config.yaml
num_hidden_layers: 24
hidden_size: 224
num_attention_heads: 7
num_key_value_heads: 1
head_dim: 32
intermediate_size: 576
vocab_size: 2048
hidden_act: "swiglu"
norm: "rmsnorm"
norm_place: "pre"
norm_eps: 1e-05
positions: "rope"
rope_theta: 100000.0
rope_fraction: 1.0
qk_norm: true
attn_scale: 0.177
bias: "none"
tie_word_embeddings: false
parallel_block: true
init: "uniform"
init_std_qkv: 0.0334
init_std_o: 0.0334
init_std_up: 0.0334
init_std_down: 0.0334
init_mimetic: 0.7
optimizer: "cautious_adamw"
learning_rate: 0.00116
lr_mult_o: 0.662
beta1: 0.95
beta2: 0.99
lr_head: 0.00684
max_grad_norm: 0.5
warmup_steps: 445
schedule: "wsd"
decay_fraction: 0.462
decay_shape: "square"
final_lr_fraction: 0.02
batch_tokens: 32768
max_seq_len: 768
doc_mask: true
train_tokens: 216500000
max_steps: 6608
dataset: "wikipedia_en"
Each number is 50 + 15 x the weight over its row's rms, rounded and kept within 0 to 99. Layers, rows and columns count from 0. The size before them is the row's rms in percent of the matrix's.

# down: layer 6 MLP down (transposed), 576x224, rms 0.0453, rows 476-486, columns 0-223
# gate: layer 6 MLP gate, 576x224, rms 0.0489, rows 477-486, columns 0-223
# up: layer 6 MLP up, 576x224, rms 0.0442, rows 477-486, columns 0-223
down476 080:52 20 46 47 64 43 50 43 79 50 33 52 58 65 68 81 62 44 58 62 26 46 37 45 44 39 45 72 37 47 43 31 70 45 43 56 36 40 57 21 62 50 54 32 67 48 49 32 30 55 37 81 44 45 59 32 49 48 68 57 32 71 55 15 57 64 32 41 50 40 55 67 59 39 55 27 46 30 64 30 41 46 40 42 24 80 44 48 37 42 58 58 62 68 30 32 22 92 41 32 54 35 52 63 36 49 30 65 42 60 33 41 67 35 36 32 57 55 68 62 26 20 52 68 64 48 37 28 48 33 28 57 49 38 62 29 64 66 69 58 61 46 60 36 31 52 56 65 45 52 45 35 57 79 41 59 42 30 70 61 59 61 53 45 44 18 70 56 42 56 47 42 62 66 23 62 56 48 16 55 40 43 64 59 35 65 55 32 39 20 59 55 97 42 10 76 61 46 36 52 57 48 36 62 44 48 47 30 43 32 41 75 48 57 24 54 20 51 41 67 53 58 70 48
gate477 110:78 54 33 86 42 74 48 43 41 64 71 49 66 55 58 34 57 52 53 26 45 74 77 43 53 66 58 44 53 49 44 17 61 48 23 62 57 38 40 41 39 36 52 42 34 39 42 69 40 57 36 51 85 31 56 38 23 31 32 40 37 54 56 48 47 32 49 75 31 62 67 62 61 64 61 54 53 64 37 49 64 14 48 72 53 74 34 36 43 32 52 17 34 69 31 70 68 21 59 44 59 39 77 72 58 57 37 50 57 41 39 58 34 66 92 24 47 53 64 56 34 47 56 54 37 62 39 37 60 35 72 61 16 58 40 48 45 61 58 31 63 52 43 52 25 30 66 42 62 62 40 50 60 75 54 78 52 58 68 43 22 44 33 41 28 45 48 41 49 74 63 77 50 54 50 43 21 31 59 55 52 65 59 65 39 53 48 61 50 48 52 74 52 46 32 67 63 26 49 36 60 51 58 54 69 60 46 46 60 15 43 62 46 58 34 82 53 50 55 68 61 66 89 39
up477 107:54 33 66 30 41 55 38 56 43 50 29 54 47 41 42 46 22 47 43 41 38 38 57 38 50 50 39 65 47 53 59 62 32 50 70 45 38 30 57 44 12 38 43 42 36 57 46 47 21 48 19 66 31 35 57 66 55 48 53 51 19 40 76 28 42 14 41 41 38 58 43 23 52 60 47 37 59 46 64 67 59 44 46 56 40 26 94 75 50 74 44 53 76 11 41 84 57 71 43 59 43 36 38 56 49 53 60 25 25 30 23 46 47 60 45 54 30 46 41 65 56 80 56 75 54 57 49 70 46 33 42 71 81 39 64 49 67 32 35 67 33 63 34 74 64 27 68 29 57 52 52 63 49 51 45 72 67 45 46 69 57 41 52 55 61 54 59 40 23 53 34 57 29 21 45 71 75 58 32 44 71 17 47 42 59 77 54 69 26 54 55 43 45 38 66 63 28 39 64 51 68 41 54 51 65 60 39 80 25 50 56 41 54 64 44 33 57 61 55 32 53 49 32 40
down477 115:65 75 76 44 49 54 32 54 55 61 18 50 21 28 56 40 68 53 36 38 51 43 27 46 32 57 57 60 40 60 40 68 36 26 64 27 63 46 46 41 54 66 60 30 56 61 93 44 45 41 53 60 47 62 53 39 48 53 39 66 45 30 37 57 57 45 43 28 58 57 59 56 42 39 67 48 87 40 52 50 67 62 34 54 30 13 59 37 29 58 68 59 52 43 42 52 30 61 30 45 35 30 19 40 45 52 60 72 65 41 39 54 42 57 20 79 34 49 41 65 60 38 45 46 54 41 64 47 20 68 47 52 56 67 40 39 49 36 43 70 52 64 46 50 34 59 31 63 44 24 57 31 10 38 77 24 40 33 35 64 49 39 60 20 66 48 51 49 38 38 64 41 52 37 35 42 67 62 55 31 40 40 00 42 15 50 53 51 44 61 51 43 35 50 53 32 51 59 42 46 54 69 48 62 41 26 39 55 44 64 30 40 51 48 42 04 63 29 30 52 70 57 36 80
gate478 094:60 63 45 70 39 37 39 47 49 65 62 70 45 53 57 19 63 76 66 65 63 39 54 62 32 57 72 52 34 55 44 32 57 53 67 64 71 50 45 82 69 49 23 65 70 49 54 43 00 72 51 52 61 30 42 81 46 52 46 56 35 33 53 46 40 15 40 46 57 27 66 48 55 34 66 20 58 69 67 52 48 42 32 65 56 72 28 54 53 38 65 48 70 42 43 43 60 60 63 42 30 22 29 73 24 76 57 38 56 43 50 38 61 15 72 35 40 69 37 68 46 50 34 57 59 57 34 61 25 55 58 37 42 39 37 69 49 51 67 55 48 62 65 52 27 45 27 59 64 36 51 73 25 50 63 47 68 54 36 62 74 59 23 34 56 43 24 38 32 59 47 57 59 57 69 62 44 69 61 66 67 51 44 62 46 75 36 55 55 57 70 70 70 61 33 50 44 66 72 34 54 49 68 39 49 92 74 42 61 33 39 54 44 27 53 78 37 56 50 56 40 54 66 37
up478 089:37 72 51 55 54 89 57 57 72 74 66 38 50 58 38 72 53 75 42 49 50 36 57 50 77 36 54 65 55 72 69 42 48 48 28 64 47 48 53 59 55 44 24 62 28 40 30 59 55 43 66 48 39 48 64 53 53 63 49 40 43 54 45 48 60 74 82 20 35 76 65 40 50 35 23 58 34 65 50 37 50 62 54 50 28 29 47 45 47 24 40 31 29 35 48 59 42 65 58 66 67 53 59 50 58 39 75 76 29 63 69 99 35 61 60 43 71 39 67 47 30 67 46 58 51 48 45 62 74 50 49 70 46 62 40 14 45 47 41 51 52 82 39 20 54 72 77 32 50 63 69 79 60 58 34 61 54 50 40 56 41 38 45 42 74 40 33 52 46 29 39 42 48 60 36 61 23 42 55 40 59 41 42 60 48 31 67 17 52 46 33 40 40 75 27 36 50 46 53 41 35 57 29 66 37 35 26 36 65 55 78 65 51 79 61 48 65 62 77 56 38 33 45 57
down478 095:56 63 53 61 42 68 47 40 65 88 64 40 38 55 53 71 67 74 31 53 42 35 62 36 65 48 65 71 47 64 60 58 63 47 33 63 50 56 65 70 64 39 41 43 42 41 58 38 37 33 64 65 40 46 51 72 41 78 54 49 47 55 41 72 61 56 80 38 45 61 63 50 41 30 32 48 47 64 44 36 59 63 46 54 34 60 40 65 33 16 43 20 24 48 31 41 40 57 80 69 62 43 50 39 60 61 65 57 23 37 71 78 25 24 73 33 53 62 49 57 32 53 51 53 55 44 29 73 58 50 51 67 44 54 28 21 37 34 53 40 43 72 41 25 29 45 56 50 53 77 65 74 51 66 44 56 61 47 46 62 43 35 49 52 69 50 18 40 25 44 44 59 55 63 63 67 38 41 68 59 55 36 51 61 66 42 60 24 59 34 51 20 60 69 06 13 48 53 43 27 30 71 39 46 53 50 37 43 83 49 63 69 41 44 88 55 63 62 83 64 30 62 46 53
gate479 113:44 38 37 46 62 47 45 37 31 77 58 50 29 45 45 84 55 43 79 56 48 43 46 33 61 79 39 85 29 56 28 54 31 38 56 59 69 24 43 39 34 42 38 58 71 52 60 76 40 74 47 43 58 76 35 90 65 30 27 76 26 25 21 44 52 48 55 60 41 56 71 51 50 66 40 46 45 90 57 59 44 60 42 69 46 59 66 64 49 57 82 74 50 52 68 56 71 45 58 50 41 65 59 69 60 69 68 49 41 60 43 42 44 48 46 69 47 80 27 35 37 48 73 64 53 70 32 60 37 45 49 63 70 64 73 86 37 63 65 44 29 28 45 49 62 49 66 43 49 35 48 39 28 31 48 39 64 68 55 65 62 45 40 43 67 56 32 40 17 65 25 45 69 49 31 58 51 61 48 66 58 72 60 56 75 45 27 50 37 40 70 63 62 48 43 53 44 53 44 65 59 54 48 57 37 58 33 63 59 52 66 65 35 23 57 47 61 40 79 60 77 33 71 40
up479 112:63 55 52 53 61 20 82 61 56 49 42 41 79 51 60 54 38 73 60 49 43 39 42 74 64 49 17 42 46 44 56 52 44 33 72 41 58 40 57 69 57 21 64 29 28 36 49 56 58 58 50 60 33 30 57 73 35 61 80 71 59 48 60 61 46 54 25 14 64 31 85 48 42 57 52 72 63 31 64 43 50 34 22 68 53 52 50 49 29 26 57 48 52 50 58 56 39 66 39 56 55 29 87 46 19 52 37 63 65 58 29 28 45 43 60 44 69 12 77 22 73 30 51 30 60 17 60 26 21 45 32 75 41 71 42 46 74 36 60 47 73 53 29 42 24 40 51 59 42 60 64 56 49 73 54 49 57 27 48 47 58 70 51 62 82 27 65 63 58 59 54 33 40 48 33 45 50 50 16 56 49 50 64 55 22 54 48 52 61 52 59 52 40 16 46 36 57 45 46 32 32 53 43 33 48 57 57 51 28 58 37 41 66 43 44 47 54 59 31 47 43 31 55 40
down479 108:54 53 49 57 99 23 58 65 52 48 46 63 86 53 70 52 37 57 71 51 35 47 18 55 61 33 26 52 42 78 51 47 41 62 51 59 62 40 60 45 47 42 59 40 49 44 62 66 67 69 47 31 60 33 78 60 66 39 59 80 42 50 40 58 60 53 24 47 51 35 58 45 48 63 21 61 30 56 69 35 48 45 01 66 43 52 49 41 78 30 67 45 17 54 72 39 37 66 40 85 55 36 76 69 16 48 43 67 44 63 37 12 48 46 74 45 63 38 52 11 49 46 38 25 56 50 55 40 33 58 30 67 69 69 57 59 49 26 55 48 54 46 38 40 37 41 26 59 41 40 69 26 32 39 45 55 40 52 47 37 61 41 46 37 53 48 49 49 56 70 55 31 46 30 44 47 34 48 22 60 52 63 49 59 37 34 58 40 67 24 27 66 27 28 25 33 47 46 53 60 44 54 49 29 42 48 53 34 47 52 40 59 49 23 44 52 60 56 47 68 15 39 52 46
gate480 118:47 40 44 45 59 30 49 61 57 50 65 53 52 71 41 76 33 23 59 25 42 52 54 51 54 68 32 37 58 60 56 58 45 39 48 56 52 48 38 70 31 53 45 61 47 40 57 62 15 61 49 52 32 59 42 54 29 38 74 60 65 44 35 43 60 53 38 50 19 34 77 51 65 29 50 53 61 45 56 42 39 48 57 56 63 70 29 44 32 22 65 42 35 34 47 51 58 71 84 43 49 29 63 55 41 44 12 54 42 43 43 72 51 47 56 79 46 43 62 61 43 70 65 55 44 25 69 58 20 55 41 64 29 54 52 70 48 19 60 68 59 69 62 54 46 49 75 71 32 18 44 82 49 49 49 48 57 56 37 73 73 29 10 40 82 32 42 57 41 40 27 62 29 75 15 68 44 58 20 07 58 34 40 57 46 68 52 82 57 22 50 55 52 42 46 55 44 47 66 49 68 37 59 40 45 46 40 79 60 41 34 57 46 71 59 74 53 68 62 63 47 39 58 44
up480 107:41 16 29 39 62 49 66 53 21 57 55 54 48 13 63 35 53 29 42 37 50 51 38 50 44 66 18 43 37 49 72 68 42 50 56 55 37 36 51 62 39 23 53 55 54 38 38 61 59 57 60 40 41 51 58 42 62 32 36 61 69 52 41 46 26 61 74 57 46 70 75 56 38 53 48 48 40 48 55 49 41 63 66 55 73 25 59 54 51 60 53 69 66 59 67 35 62 37 60 32 60 85 31 37 38 40 43 32 55 76 50 60 62 46 61 71 57 50 43 47 36 51 54 40 62 70 67 79 40 91 38 55 53 73 46 26 50 35 44 39 55 70 47 61 53 59 75 17 53 33 48 44 63 46 32 18 42 62 59 50 81 41 50 47 66 45 27 49 34 41 65 28 40 26 31 44 58 53 52 27 65 72 30 57 56 49 48 65 52 53 24 46 34 71 77 23 38 88 44 30 57 56 66 18 35 68 62 65 55 27 17 64 47 51 80 38 64 58 69 52 59 33 62 22
down480 109:33 33 48 47 45 51 62 42 29 68 48 61 64 34 45 25 53 40 32 34 44 60 32 36 33 47 25 67 18 46 56 36 56 72 35 44 54 40 70 49 71 34 46 58 64 24 70 46 65 50 50 28 55 22 47 42 57 37 19 73 61 53 51 57 25 52 62 55 55 56 52 59 31 59 43 48 42 58 37 41 49 52 73 35 52 22 54 60 49 68 37 66 75 64 51 38 58 38 35 42 58 91 31 36 52 36 50 33 63 99 44 64 68 53 43 64 55 52 26 48 59 57 61 42 60 60 61 67 49 78 45 57 67 64 28 18 42 67 41 42 55 60 30 56 41 45 56 15 53 39 54 48 65 47 32 20 36 68 78 40 77 39 64 44 56 65 36 51 28 40 65 35 40 36 35 42 75 49 43 54 54 58 49 59 43 38 50 30 45 65 48 31 51 71 72 27 54 90 33 54 47 69 62 35 60 67 48 25 61 41 31 53 40 35 84 37 79 59 59 53 36 48 41 39
gate481 108:83 29 48 63 77 50 86 52 47 35 64 31 59 68 60 35 58 35 51 51 65 57 51 42 45 38 36 67 61 59 65 39 37 37 33 58 62 04 46 68 30 37 59 44 27 76 53 39 59 50 55 58 49 69 36 00 70 55 41 68 33 28 66 37 61 84 32 43 71 75 62 51 38 35 50 57 56 38 49 30 65 42 30 45 64 66 74 27 32 42 61 36 65 67 53 31 66 63 79 48 61 51 39 49 45 53 61 68 40 52 48 43 37 50 61 63 51 61 44 43 56 44 41 57 37 53 43 63 53 24 58 64 50 26 43 23 65 55 65 68 43 34 59 38 53 62 39 42 38 54 69 52 41 50 28 41 60 67 68 43 42 49 21 29 50 21 40 49 62 35 23 43 39 72 50 58 46 58 27 57 51 69 56 39 45 81 49 41 33 56 39 66 75 94 41 69 43 36 67 47 74 48 44 47 51 70 62 50 34 14 49 67 54 34 58 52 45 42 47 45 69 20 66 42
up481 111:55 71 52 36 68 40 42 12 50 52 45 50 24 25 43 62 61 51 44 22 48 71 50 70 62 42 40 45 49 38 37 74 65 59 85 53 68 89 48 45 68 46 42 47 65 33 43 48 41 58 52 68 78 43 53 80 28 22 76 59 59 64 62 72 42 34 47 23 45 22 42 63 82 58 62 49 60 67 85 50 50 34 68 61 45 59 37 62 60 60 45 49 57 78 51 59 05 35 36 51 47 41 53 35 52 51 43 58 78 52 50 77 51 37 39 66 48 45 52 38 35 48 84 57 38 51 48 12 47 75 43 44 44 64 63 66 41 47 28 41 53 70 40 28 39 43 48 74 45 46 55 47 28 35 75 50 59 21 45 53 68 58 60 43 63 58 51 59 49 76 89 43 55 35 37 58 57 54 49 67 36 34 69 72 38 43 25 36 58 36 42 50 42 29 51 46 53 40 22 66 45 35 54 46 76 46 54 56 74 53 53 48 70 68 57 55 25 37 69 49 44 62 45 64
down481 114:55 47 38 56 78 48 69 34 59 38 40 49 37 45 30 43 61 38 53 37 48 60 47 63 46 30 14 64 57 25 63 64 58 28 78 55 75 48 53 68 48 39 58 52 44 59 64 31 57 51 53 66 69 39 74 46 46 36 38 48 35 37 67 57 65 63 22 30 43 52 30 40 82 51 53 35 73 65 72 37 70 33 42 40 65 37 71 60 44 60 38 48 57 88 59 49 25 42 54 42 44 52 47 43 53 40 48 68 73 56 42 74 35 26 38 90 55 76 63 36 50 40 71 51 22 66 54 28 35 33 58 58 51 33 33 48 50 43 34 57 37 47 56 28 61 47 32 80 31 32 74 34 26 41 45 28 73 47 38 24 69 34 50 42 64 44 51 62 62 55 46 27 24 44 25 55 48 69 30 48 39 45 42 53 57 82 21 37 32 27 43 59 59 60 54 63 56 42 27 60 65 51 44 22 68 70 44 57 57 30 46 55 86 31 58 59 18 40 62 39 59 55 48 45
gate482 110:57 26 35 58 68 34 62 54 42 38 41 52 41 63 52 46 53 35 58 52 72 79 60 68 45 53 51 90 30 51 60 26 70 62 31 57 47 72 52 57 63 46 51 55 51 71 61 49 48 57 81 43 45 75 41 53 70 49 37 51 46 32 59 21 50 62 77 62 43 16 51 47 33 49 37 47 51 52 64 47 49 57 39 38 51 22 41 42 40 42 74 30 68 70 69 41 52 43 57 63 64 53 63 34 24 34 49 59 21 66 51 41 60 41 45 52 24 31 36 53 56 42 53 65 46 52 61 33 17 59 37 56 49 67 67 52 45 31 71 76 51 28 37 44 41 77 56 59 46 21 40 34 47 83 39 58 79 41 49 30 54 40 44 69 27 11 40 35 56 24 55 36 34 33 32 51 63 56 56 46 53 83 56 51 47 73 39 39 33 66 48 62 77 54 39 58 71 51 44 59 72 70 42 77 60 44 50 21 40 32 77 78 59 24 62 66 14 47 63 51 56 34 53 40
up482 114:54 28 37 64 28 20 39 38 61 51 29 69 63 40 43 80 38 56 61 38 63 50 61 70 47 19 45 43 48 49 73 33 38 65 59 40 63 30 57 49 61 44 05 59 44 40 60 29 53 44 82 43 78 49 62 56 57 58 46 36 46 43 62 42 26 38 49 46 47 14 35 34 20 56 51 53 28 61 35 44 39 48 34 45 51 37 73 41 70 45 60 72 66 67 79 53 64 61 40 75 50 75 48 35 31 38 58 45 16 45 42 55 43 54 52 43 36 46 47 48 84 50 37 70 39 46 84 41 26 61 55 51 52 73 52 77 77 38 65 39 63 29 47 38 50 65 57 45 58 37 26 20 60 30 44 62 51 26 56 55 50 50 45 53 53 28 45 47 47 41 33 37 36 31 41 53 59 43 63 69 56 61 24 33 31 47 25 26 46 67 57 36 70 80 32 62 40 47 65 59 55 60 68 67 39 48 42 40 28 51 44 66 48 00 62 50 46 50 48 52 50 31 48 45
down482 121:44 68 56 58 32 38 59 36 57 54 65 60 73 41 35 64 20 52 67 28 52 36 52 61 44 08 59 26 61 30 64 75 37 72 78 40 30 16 84 49 45 55 41 61 46 44 47 32 57 48 62 57 72 49 80 50 52 60 55 32 46 59 42 54 18 40 46 48 49 46 35 33 35 57 54 66 30 48 32 59 50 21 38 49 37 39 76 43 80 43 48 75 41 37 59 47 62 74 40 49 68 79 40 44 43 37 52 33 42 34 36 65 34 39 46 55 57 81 54 49 55 56 44 74 14 49 75 49 42 43 55 53 54 56 41 56 74 48 28 35 41 52 58 47 57 58 38 45 46 70 45 46 58 16 66 40 15 45 37 54 48 57 33 52 66 47 47 50 36 54 38 50 53 80 68 61 49 52 58 48 37 13 10 30 42 29 33 49 69 59 57 21 45 58 60 45 29 33 75 52 41 49 70 46 30 30 60 63 32 62 36 48 41 19 57 41 72 50 35 75 66 45 38 46
gate483 097:61 71 56 50 74 55 42 53 42 39 57 48 47 58 33 54 36 53 49 75 66 66 62 76 61 46 54 40 50 54 49 44 80 55 41 42 54 78 77 56 60 50 83 45 23 58 54 85 69 35 29 50 37 56 60 56 58 29 61 43 52 38 25 21 52 29 49 34 56 45 42 68 42 61 49 29 38 62 61 43 17 62 81 51 70 48 33 34 28 11 59 41 40 57 46 53 49 39 67 58 63 16 49 45 58 73 45 36 34 52 65 61 65 36 56 39 47 38 59 53 59 51 58 63 64 35 56 67 57 39 24 43 38 35 50 40 71 31 61 52 59 52 64 76 14 49 61 60 73 33 46 32 41 46 39 58 65 32 73 53 54 30 49 40 62 57 38 67 37 39 68 54 46 74 51 55 44 59 49 21 68 67 79 84 33 50 54 55 49 59 45 60 55 37 57 67 87 26 54 62 82 43 45 36 42 57 37 16 52 64 96 45 19 45 56 59 51 72 65 40 46 56 46 56
up483 088:36 57 53 60 49 61 57 73 30 30 47 35 44 39 48 28 72 56 36 40 70 63 71 58 37 30 33 63 47 20 56 48 58 54 43 28 55 42 74 43 71 44 18 28 72 47 56 33 99 53 49 55 60 39 59 50 58 64 33 33 61 56 81 55 46 25 49 48 65 43 28 67 47 60 18 37 32 37 41 46 32 62 52 51 47 38 61 47 47 32 48 45 31 74 42 18 48 45 67 51 43 31 45 40 36 43 46 27 16 51 73 29 57 50 52 31 36 46 48 55 63 53 45 48 43 40 64 66 35 40 49 59 60 44 42 42 76 40 43 61 48 62 60 36 20 60 57 43 99 22 39 31 60 16 23 43 38 40 66 46 63 33 59 55 39 38 50 55 45 30 64 31 49 43 48 43 30 46 51 42 56 39 34 32 61 76 39 50 54 45 34 59 29 67 75 38 49 68 71 23 47 77 45 27 27 63 46 46 65 59 61 55 34 50 70 47 36 84 36 37 42 54 65 54
down483 094:31 55 66 45 36 43 67 60 48 31 56 38 59 44 51 31 80 52 64 39 65 48 50 37 34 44 40 60 59 31 39 66 36 26 76 54 40 29 55 39 64 21 13 36 83 53 71 14 68 45 68 52 53 49 49 41 55 81 35 50 50 67 82 78 47 40 44 53 38 58 54 50 50 45 54 67 48 39 53 35 66 49 32 76 41 53 54 35 49 71 61 37 40 53 38 29 61 57 57 41 38 54 40 67 53 47 45 55 37 55 54 43 37 68 58 59 46 65 49 28 39 49 33 52 35 57 56 48 55 44 68 77 52 83 43 48 45 62 28 61 47 36 39 28 60 79 39 51 44 43 55 38 69 41 36 40 25 58 15 59 65 60 58 44 41 49 53 37 61 39 38 35 58 35 59 24 43 39 51 47 41 26 26 17 55 66 55 45 50 48 39 52 40 74 37 23 10 87 52 23 25 68 34 33 30 47 65 64 50 41 05 58 68 71 51 55 36 46 23 56 39 53 83 55
gate484 098:46 47 54 53 54 65 62 53 41 75 42 28 17 30 47 35 44 36 51 28 50 72 56 67 58 62 41 35 48 79 38 68 49 57 62 52 54 16 66 53 77 67 37 44 61 55 33 27 77 40 38 69 54 49 55 08 39 54 49 41 35 62 51 57 38 41 43 67 48 78 53 72 33 62 31 50 44 58 50 25 40 56 52 54 36 80 54 33 52 50 68 46 76 80 82 62 76 46 47 39 60 54 54 37 37 48 66 64 63 64 51 48 35 52 49 55 53 43 55 38 66 51 64 42 34 54 31 34 49 62 59 20 55 58 63 48 64 56 41 81 36 77 49 13 15 60 67 44 68 46 61 39 44 56 62 42 36 43 49 31 68 32 45 28 33 47 37 74 53 47 65 48 66 41 30 49 23 69 38 60 46 30 38 60 81 53 46 43 47 30 64 69 60 34 69 57 54 63 36 42 22 69 47 25 82 58 64 48 66 69 68 40 54 50 53 47 58 24 62 32 76 77 72 70
up484 097:55 28 48 35 71 34 66 56 35 42 60 56 55 41 71 43 57 36 39 45 46 48 50 62 34 46 42 74 43 48 54 41 64 44 35 60 50 49 40 73 43 53 58 44 46 54 66 34 31 89 42 54 32 75 30 44 68 31 66 51 47 41 67 31 66 60 59 70 71 42 54 21 60 28 58 63 72 68 58 60 50 50 24 53 73 41 65 26 31 44 67 17 48 55 52 33 51 50 62 41 48 18 35 69 47 64 63 54 60 65 25 64 45 37 73 52 42 42 38 65 37 24 35 49 77 42 67 55 30 37 29 78 42 45 54 50 57 39 57 52 50 40 71 54 64 54 43 59 35 33 56 70 34 37 32 26 62 70 60 43 40 58 46 46 74 06 47 20 34 51 48 41 54 66 58 53 66 39 42 34 64 57 69 31 09 74 50 62 57 72 35 60 63 77 27 49 21 21 52 58 42 44 30 73 22 60 70 38 46 17 52 68 56 47 60 78 36 54 35 68 50 43 46 69
down484 098:63 58 57 55 63 31 57 54 50 65 40 37 06 51 44 44 51 32 34 24 75 56 72 42 61 58 44 41 65 57 39 56 62 43 60 54 45 26 61 50 69 59 41 37 71 46 49 36 63 66 15 58 43 55 75 31 46 46 46 30 21 61 62 41 44 58 61 62 66 60 38 69 38 54 54 55 26 58 41 46 41 61 69 48 48 73 41 23 51 57 55 25 63 85 65 51 78 36 64 38 39 50 50 42 28 27 62 72 85 46 52 29 39 31 29 67 46 35 66 51 63 49 76 41 53 53 25 29 36 65 65 40 58 43 61 45 56 48 51 72 35 77 54 11 33 43 70 57 56 31 60 48 30 66 56 31 43 47 46 22 78 22 67 22 42 39 35 54 60 66 51 30 54 40 32 62 47 49 38 51 47 34 24 32 65 55 33 34 55 41 62 83 75 48 57 66 54 61 38 52 25 66 42 34 74 65 76 49 73 57 57 40 69 49 51 43 58 39 76 40 54 70 68 68
gate485 086:54 51 20 76 33 26 48 51 56 54 59 45 04 58 65 38 31 51 53 50 54 39 48 74 40 47 28 57 38 53 44 32 52 56 67 75 60 47 47 40 57 31 37 42 39 61 56 52 34 68 64 22 65 48 51 49 61 43 71 48 51 38 30 47 45 51 47 52 55 46 32 70 31 50 79 57 58 58 44 75 52 16 27 66 61 44 51 79 51 56 49 63 80 53 42 35 32 64 61 47 28 37 43 45 56 43 64 70 50 45 66 39 58 26 76 64 51 37 38 63 26 56 70 66 36 46 26 75 23 50 57 45 09 48 50 46 49 69 75 51 46 58 40 49 34 61 58 40 44 40 46 33 40 47 48 40 36 51 46 84 66 58 17 36 22 46 36 33 26 53 36 53 47 38 39 64 63 73 77 50 32 55 68 53 77 44 45 53 34 63 65 80 72 30 48 67 56 59 70 62 55 58 45 54 52 56 48 54 42 09 41 44 39 33 51 46 49 19 52 53 91 48 58 10
up485 072:38 79 30 63 60 40 66 50 52 36 42 56 72 50 70 53 50 23 35 60 38 62 51 79 40 32 35 42 45 48 47 72 26 65 56 31 49 35 47 42 28 38 19 42 68 48 45 44 54 52 26 65 44 41 61 54 33 56 20 44 57 39 67 70 39 77 58 76 59 52 38 38 42 66 37 46 31 99 30 55 31 69 50 58 70 46 59 18 50 34 73 51 32 54 58 61 40 53 76 33 47 65 45 49 38 38 39 62 39 58 63 48 50 29 78 49 41 49 48 47 50 48 48 56 64 50 45 54 56 61 20 46 50 60 22 50 25 75 54 58 53 53 42 36 67 36 38 67 47 45 46 70 44 26 77 38 54 63 38 47 54 45 60 49 43 28 31 54 35 57 53 42 53 46 55 36 22 36 08 23 47 59 60 89 58 64 53 37 73 38 47 66 33 51 51 24 35 61 46 23 35 45 47 61 20 67 26 34 83 49 69 34 35 63 62 45 66 26 53 41 48 70 63 47
down485 075:31 66 22 59 45 47 71 33 51 52 56 53 53 49 49 35 37 49 56 66 42 61 47 67 40 34 45 58 48 53 33 58 36 71 71 16 47 55 52 53 38 31 43 56 64 54 73 50 53 49 19 68 62 41 73 68 40 44 45 39 78 30 67 53 33 67 79 69 51 55 29 49 30 75 68 57 31 99 29 78 37 59 44 75 56 50 81 42 57 41 54 29 56 73 63 53 38 35 65 29 42 57 17 51 47 51 29 54 39 64 63 47 58 25 76 57 24 56 61 44 48 50 17 38 57 55 46 46 44 58 20 53 30 42 31 41 27 66 56 51 57 64 52 47 49 29 41 60 55 58 38 50 45 16 53 50 74 50 36 48 34 51 46 47 48 37 38 31 37 36 42 45 44 51 61 35 61 30 22 27 49 37 60 75 40 68 67 37 67 61 35 65 43 35 48 24 58 51 54 31 56 50 38 50 20 49 35 45 72 42 74 29 23 52 37 39 64 42 53 35 69 64 77 18
gate486 103:46 73 56 41 42 50 50 62 43 52 40 65 41 70 44 76 42 38 33 33 71 49 52 57 18 29 72 44 49 30 36 57 71 55 54 21 26 80 72 45 61 82 62 49 63 73 41 51 64 59 71 51 47 26 44 21 54 55 48 44 49 39 26 45 51 63 56 25 54 39 48 61 29 71 38 42 29 20 45 55 31 46 09 22 47 30 35 59 68 45 34 49 53 63 32 59 44 65 59 51 32 44 39 48 69 43 41 53 34 50 66 54 51 49 37 30 27 26 37 43 59 60 64 46 43 49 41 35 77 46 56 58 75 42 31 72 50 56 58 64 42 61 66 54 49 49 37 55 79 32 56 39 63 68 48 52 54 13 62 58 65 66 64 16 44 45 49 47 65 68 44 59 46 39 69 28 52 56 39 47 46 21 65 54 22 51 47 36 66 39 72 58 58 64 66 60 59 28 64 49 76 56 47 73 44 15 52 04 39 54 49 18 57 70 47 47 46 55 18 56 48 59 22 49
up486 109:51 46 62 59 37 48 46 26 31 45 38 44 27 62 62 49 69 33 42 47 59 57 27 52 73 38 43 68 58 45 50 45 30 59 39 47 46 81 40 56 61 46 18 41 55 31 59 40 47 65 64 49 25 44 37 39 54 37 53 47 75 55 53 83 37 43 79 61 29 51 26 25 57 50 61 37 41 45 66 46 56 49 55 39 39 36 20 78 56 58 38 69 44 31 41 66 23 56 36 51 57 45 48 80 13 35 51 59 74 70 48 52 35 40 41 59 09 46 51 45 57 77 57 76 69 54 70 52 38 67 46 65 32 58 73 53 50 51 42 44 58 25 49 70 36 68 31 21 59 64 44 50 58 81 42 61 65 52 70 50 62 40 47 64 59 15 50 48 54 08 43 34 53 46 15 54 56 45 31 73 34 47 44 60 43 41 40 42 56 52 50 46 44 68 33 34 51 31 36 64 76 87 52 48 71 68 72 40 72 19 73 50 61 50 56 33 25 45 43 39 47 73 51 44
down486 111:54 59 33 48 51 62 44 54 53 66 65 42 57 35 33 77 30 76 63 48 33 32 63 42 15 53 44 16 36 59 42 49 90 48 65 50 31 36 50 50 52 76 63 43 53 61 60 55 61 39 26 57 64 45 73 51 59 52 44 33 32 58 39 32 76 55 34 42 66 24 49 59 39 56 32 67 60 51 27 66 49 47 33 64 52 57 77 33 55 44 59 38 38 79 38 40 66 43 56 70 34 59 30 22 91 72 31 31 32 33 51 40 53 53 43 46 74 37 38 63 38 32 46 19 26 51 31 33 69 52 56 43 71 48 18 53 57 38 57 48 44 80 40 34 54 39 46 77 51 22 53 48 45 35 50 36 52 34 29 51 27 53 46 07 37 78 42 54 55 78 62 62 41 36 67 46 53 52 69 46 62 51 48 42 54 52 50 54 60 34 76 68 64 46 67 56 43 50 65 45 37 22 62 64 29 21 28 36 31 71 27 37 55 53 42 52 67 44 44 50 41 35 33 55